Part of a small language model's weights.
Size: 8 layers, 4 heads of 32.
Architecture: RMSNorm before each block, rotary positions, no biases in attention or MLP, capped logits.
Training: 110M tokens, 3511 steps.
Each number is 128 + 32 x the weight over its row's rms, rounded and kept within 0 to 255. Layers, rows and columns count from 0. The size above them is the row's rms in percent of the matrix's.

# layer 4 MLP up, 512x192, rms 0.162, rows 293-323, columns 128-159
size [ 93 106  96  92 107 104 105 103  88  99 103 109  99 102 100 101  97 102 108 107  95 100  96 110  97  92  98 103  97  91 107]
[[ 73 143 126 138 133 165 200 162 126 147 172  64 131 126 147 204 141  91 122 137 140  80 147 119 148 101  81  23 140  65  96 154]
 [158 210 159 118 119 116 100 155 116 111 151 164  87 101 135  94 126 187 119 137  75 130 101 161  95 112 110 104  71 144 123 147]
 [154 121 139 110  80 118 136 102 177 123 102 145 200 149 200 156 162 172 132 127  83 158 115 189 161 129  64 179  97 131  91 118]
 [150 100 108  89 129 184  76 103 161  70 121  79  85 116 110 164 145 149 171 104 176 107 154 114 141 157 122 113 129  84  94 107]
 [183  98 102 130 199  99 194 155  84 165  87 110 133 144 152  58  94 108 138 147 118 112 109 177 117 128 116 131 151 148 110 123]
 [172  63  98 178 123 150  75 135 139 118 152 144 134 136 117 129 161  81 127  92 190 120 100 111 132 119  80 119  93 109  70 201]
 [154 173 142 171  90  94 105  91 140  98 167 145 138 109 177  96 173 130 153 109 105 115 115 155 103  92  97  57  82 169 118 121]
 [162 119 163  93 116 149 116 107 155 155 222 145 126 161 146 108 148 169 139 131 137  90 115 188  95 118 152 113 130  79 143  69]
 [112  94 139 172 110 223 193 147 132 133  94 134  94  75 135 109 112 214 127  90 152 123 103 156 143 148 131 115 150 197 169  94]
 [117  86 133 161 127 134 140 127 142  97 170 158  81  92  90 120  92 158 164 175 135 175 138 216 132 150 160 207 153 123 129  89]
 [163  56 199  96 121 175  41 123 153 119 122 116  99 131 121 142 108 158 138  96 127 139 125 153 101 150 159  84 166 100 123 149]
 [131 110  92  79 147 140 104 109 180  91 129  91  91 154 139 109 101 167 135 122 130 129 124  65 167 174 112 118 127 113 165 121]
 [132  78  50 213  71 135  92 134  92 211 133 121 109 116 154 129 121 141 167 193 114 142 131 117  77 125  93 102  92  79 123 144]
 [124 203 142 131 120 123 176  95 126 101 134 159 115 119  91 167 177 142  81 137 109  86 102 126  85 134 114 112 114  94  81 147]
 [119 168 125  82 142 147 105 117 170 160 111 125  98 124 135  86  97 111 100 166 103 116 148 155 153 127 142 135 132 159  80 139]
 [137 162 151 137 161 142 150 195  99  47  88 120 175 133 101 116 126 137 146 128 151  95 153 113 147  95  94 126 127 185 145 123]
 [ 86 109 147 151  54 140 129  78 163 113 100 146 141 110  84  89  86  84 137  89 160  84 147 110 171 129 113 113 140 141 177 125]
 [149 116 187 162 189 115 112 176 131 143 177 142 120  59 164 122 148 131 129  75 101 103 111  88 138 129 158 109 132 135 103 173]
 [150 140 104 114  73 166 102 122 109 102 129 109  93 109 134  87 185 134 119  20 157 119 194  99 128 206  92 137  99 193 142 136]
 [156 152 154 171 130 119 148 102 108 134 198 146 135 105 137  74 164 150 158 101 102 191 134  95 116  58 174  90  99 124  67 144]
 [ 76 156 120 135 108 136 192 115  59 142 146  69 113 132 134 133  81 138 193 122 164 163  86 139 179 177  96 129 200 149 143 161]
 [123 137 175  90 108  94 159 109 121 170 133 154 121  99 198  77 139  85 155 164 137 123 134  98  75  99 129 131  92 202 122  94]
 [145 135 105  85 172  95 128 183 100  88 160 127 162  83 175 126 171 144 162 113  59 120 107  81 138 112 128 158  90 103 167 173]
 [137 167  90  71 147 148 243 122  94 116  64 124 105 111 138  91  97 118  71  84 125 131 147 187 134  93 106 107  64 134 115 106]
 [ 81 190 114 121 135 108 131 139  98  97 121 114 118 100 153 152  92 141 135  87 168 153 161  83 200 115 138 162 186 126  87 109]
 [ 71 114 124 126  92 103 175 122 131 189 135 186 151 125 108 177  94 130 176 194 119 107 133  66 166 136  78  78 125 162 124 144]
 [ 77  98 132 176 122 108 116 152 149 119 114 131 103 111 134 120  71 148 124 141 149 136 136  69 169 108 119 130 109  94 134  66]
 [138 167 143 236 167 146 137 158  75 156 130 164 181  95 128 146 102 186 132 158 135 103 129 141 121 157 129 163  73 129 115 182]
 [128  97  94 112 122 107 138 156 125 105 123 121 138 129 128 170 112 129 151 156 113 167  85 121  99 102 178 181 156 185 192  96]
 [168 103 165 140 114 131 126 114  91 128  97 174 157 124 101 125 116 102 137  91 129  94 197 124  77  68 137 121 124 123 123 181]
 [144 113 156 163 137 105 129 149  95 110 205 163 109 148  95 123 120 146 196 117  94 153  91 132 145 101 136  62 123  96 164 119]]
# layer 4 MLP down (transposed), 512x192, rms 0.158, rows 293-323, columns 128-159
size [ 97 104  98  97 103  98 103  99  92  98 107 109 103  98  96  98  96 101 104 107  96  99  99 107  99  93  97 105  95  91 109]
[[107 121 164 199 202 112 127 147 122 178 152  78 100 136 140 108 154 124  69 147  94 149 151 163 170 137  57 118 152 118 164 170]
 [121 142 173 120 147 110  98 117 107 109 107 126  77 190  68 142 122 133 113  99 111 136 133 201 130 108  88  65 147 114 109 116]
 [116 129 129  98 125 108 121 132 128 132 116  40 130 112 195 165 152 109 140 121 128 148 175 139 143 148  88 146 125 124 108  94]
 [188 164 160 161 134 145 173 114 101 173 123 134 131 129 119 102  83 165  64 109 140 157 133 129 169 126  80 145 145  86 182 129]
 [149  86 107 117 108 135 102 149 112  51 184 140 147 172  64 116 168 100 128  84 126  86 105 150 124 149 151 171 213 201 123  42]
 [122  82  97 160 103  78 136 146  96 124 131 144  76 131 157 146 149 125 147 143 128 103  99 144 171  80 132 121 129 141  68 148]
 [129 147  82 129  91 121 110 130  92  65 148 160  91 108  89 145 162  91 176 127 145 136 218 106 137 145 190 115 107  79 145 120]
 [118  85 120  85 104 120 128 122 137 139 100 100 123  78 128 143  55 144  88 133 148 125 102 122 179 161 164 108 101 107 125 138]
 [135 162 141 149 133 123 140 154 154 176 143 173 157 192  85 118  78 149 127  78 131  80  85 145  50 150 137 155 143 124 174 107]
 [ 83 174 119 109  56 148  94 177 145 123 148 135 167 138  97 146 155 117  50 125 120 121  97 118 107 158 132 191 144 147 117 140]
 [162 141 133 146 141 154 126 191 145 111 165 121 146 100 141 126 111 124 141 147 111 128 154 125 167 147 141 108 130 118  80 124]
 [117 118 120 123 201 163 125 190  80  83 136 177  74 137  98 132 123 125 155 133 110 112  77 135 146 119 117  98 108  86 145 145]
 [118 136 127 131 235 139 102 130  79  37 109 128 111  83 160 156 134 142  81 161 103 134 104 128 128 166 126 122 157 134 178 145]
 [131 150 157 102 123 154 144  66 131 159 169 182 153 141 172 137 108 141  86 150 148 123 107  96 121 136  75 154  86  68 132 124]
 [143 106 173 122 137  87 124 149 141 130 135  91 151 148 134 153  99 143 106 140 161 113 119  88 116  60 143  95 158 139  60 116]
 [ 88 113 158 117 183 100 127 137 158  66 165 112 186 119 105 126 130 147  93 138 117  97 142 135 172 137 116  92 209 189 132 182]
 [123 120  87 139 166 140 132 114 128 170 133 128 160 165 176 114  53 124 147 108 166 159  89 129 136  98 168 124 144 116 123 174]
 [136 108  99 146  52 138 183  84 127 144 104 111 109  80 171 136 109  98 163 147 138 125 154  95  77 116 163 145 166 132  87 137]
 [108 140 109 105 213 161 146 122 134 143 118 102 169 117 132 150 128 124 137 109  90 158 213 126 178 139 143 119 161 130 147 182]
 [113 126 111  97  80  83  85 109 122 116 132 158  92 179 135 132 126 136 187 117 119 155 131 124 143 118 148 108 139 156  50 176]
 [143 170 205 155 100 112 103 124 150 140 176  62 141  85  86 101 144 162 117 162  57 146 145 108 143 125 135 182 128 174 209 152]
 [117 130 132 167  69 122 127 104 107 144 128 140 150 142 150  47 129 117 117 115 172 151  79 126  36 137 114 129 114 160 160  96]
 [ 98  22 118 169  83 147 108 112 139  70 106  87 126 148 136 152 137 117 121  96 119 105 116 119 142 138 194 104 140 122 132 129]
 [150 153 124  98 154 147 138  90 190 126  79 113 124 120 167 104 145 136  98  97 139 125 133 169 119 131 147  89  73 104 204  90]
 [185  81 136  92 166 154 151 135 145 169 160  76 145 118 151 147 176 113 112 146  73 166 204 129  77 149  79 144 170  93 112  96]
 [132 136  74 124 156 105  61 125 102 161 136  85 207 122 151  80 189 144 180 122 137 141 147 114  98 156 133 128 162  99 188 116]
 [ 88  66 167 133 102 158 130 161 148  90 144 113 196 119 155 166 144  96 130 149 145 153  88 125 103 131 111  83  89  83 143  89]
 [122 172 110 190 119 144 148 139 131  88 102 184 141 140  99 147 137 129  96 128 138  93 197 108 116 165 182 118 127 132 160 157]
 [180  97 194  94 114 140 111 170  79  99 108 156 101 108 124 102 163  98 121 147 119 124 206 177 117 103 148 166 138 201 105 143]
 [141 177 122 106 112 150 140 130 108 157 102 163  73 144 148 147 128 156  85 154  67 123 155 125  91 169 149 120 156 166  87  95]
 [173 126  97  79 130  85 157 172 121 148 188 109 159 108 153 142  73 152 132  88 115  95 105 120 118  88 124 165  76 131 111 139]]
# layer 4 MLP gate, 512x192, rms 0.164, rows 294-324, columns 128-159
size [104  98  97 106 101 103  93  94  99 107 113 101  95  98  98  95  98 102  95 100  92  93 106  92  98  93 104 102  95 107 102]
[[ 87 160  69 135 130 133 134 119 155 144 148 162 124 195 132 140 180  89  96 152 173  76 133 123  99 139 113 117 135 112 160 159]
 [121 126  94 125 154 100 100 151  91 125 111  98 204 106 219 132 132 138 145  74 136 190 142 115 158 128  95 136 164 125 168  84]
 [139 115 115 114 108 161 136 143 157 172 129 147 105 103  86 133  78  90 170 123 171  91  90 186 103 113 179 149 193  97  70  96]
 [ 63 102 175 157 211 104 133 138 161 107 120 133 114 105 128 147 191 108 128 126 127 148 119  75 127 133 173 148  84 110  65 149]
 [ 80 114 131  99 158  74 131  60 171 105 171 131 134 122 105 140 140 118 148 152  95 151 125 135 177 130 105 158 141 152 128  98]
 [111 152 119 138 199 121 131 122 152 132 111 141 200 163 152 117  47 143 119 166  79  80  81 149 108 117 145 151 123 136 139 107]
 [140 153  81 111 147 158 184 154 190 139  74 162 161 114 142 140 172 107 194 111  77 176  95 129 118 141 123  94 192 137 145 144]
 [113 103 136 110 137  83 116 137 135 146 152 110 125 161 128 120 152 182 108 144 104 126  83  59 132  77 115 149 120 131 114  76]
 [116 108 106 131 111 148 122 185 104 139 112 142 122 148  73 172  79 175  74 134 111 121  78 147 138 157 163 149  93 126 133 116]
 [150  97 124 104 143 188  91 173 166 160 134 154 164 159 168 148 139 187 122 129 113 153 182 112 137 134  97 106 107 116  97 128]
 [ 87 217 129 121 115 101  88 123 139 161 138 149 130 160 182 138 168 176 110 142 130 117 172 200 125 137 116  95 154 176  85 170]
 [108  88 158 144 159 116 150 126 125 107 162  87  76 133 127 140  85 135 146 113 150 142 132 107  75  97 181 131 155 220 142  58]
 [ 37 149 193  60 171 172 139 111  94 136 121  92 155  66 121  91 147 122  81 124 150 138 134  94 161 161 157  88 151 112 131 125]
 [137 128 157  90 120  98 145  87 187 132 109  92 130 151 123 136 138 151 128 127 145 100 195 177 166 132 101 147 133 122 155 108]
 [138 147 120  89 116 147 128 112  50 175 113  77  95 125 151 152 147 175 105 154 154 154 169 126  50 107 103 167  99  81 125 102]
 [145  91 130 114 212 157 158 123 117 109 167 127 124 115 148 147 116 145 110 143 164 168 126 133  77 103 122 128 169 106 131 144]
 [102 130  89 140 177 141 180 109 189 145 106 209 134 103  87 109 107 111 134 127 108 183 147 129 119 139 138 187  86 143  56 108]
 [ 85 116 120 137 130 116 142 153 105  94 126 115 148  67 146 104 134 123 102 146 207 110 102 139  92 149 100 133 132  90  98  86]
 [ 71 154  59 164 182 132  89 101 104 115 104 175 139 140 159 184 132 167 108 126 114  84 131 107 172 175  92 129 148 143 189 120]
 [155 123  88  95 171 108 190 170 130 152 118 132 150 144  95 138 149 123  81 118 151  92 132 111  90 103 125  63 101  98  60 176]
 [181 151 127 162 155 110 127 124 143 170  97 141 135 128 129 110 123 100 139 163 216 138 152 138 126  86 121 171 146  96  72 189]
 [ 86 124 114 110 182 150  82 111 123  96 133 153 111 142 145 128 136 180  95 141 158 116 130  99 113 165 158 172 100 179  82 139]
 [103  60  90 178 123 174 122 125  72 172  98 155 111 115 159 107  78 115 143  85 143 110 170 114 118 150 104  98  40  96 118  86]
 [177 147 158  64 140  85 140 121 137  90 176  80 207 112 102 106 125 151 139  75 128 138 152 139  92  94 110 122 182 151  83  88]
 [176 124 128 101 119 105 143 141 109 148 127 109 159  95 132 119  74 144 140 119  86 185 114 170  65 180 126 155  97 138 153 101]
 [117 116 107 133 112 164 167 175 133 135 115 131  78 193  95 157 132 136 114  93  93 164  87 100 136 144 128  96 137 133  99 158]
 [198 165  92 109 179  59 166 154  89 170 153  90  78 114 107 121  66 155 143 143 122 122 131 169  94 101 128 155 156 145 113 165]
 [109  64 209 137 161 117 112  89 122 149  96 104 137 115 173 145 111 175 129 130  91  95 104 115 148 137  37 130 107  92 151 123]
 [ 73 162 120 174 130 154 121 103  78 144 163 134  92 125 138 102 225  99  97 123 104  93 158 129  37  94 161  76 167  96 120 102]
 [145 116 171 122 181 136 111 161 123 150  96  34 193 113 215 126  96 184  90  92 181 124 111 182 171 127 148 125 111 106 100  88]
 [140 105 148 155 156 177 105  76 133 104 154 147  91 131 117 120 136 142  87 139 164  62  90 127  49 169 144 115 113 124 146  89]]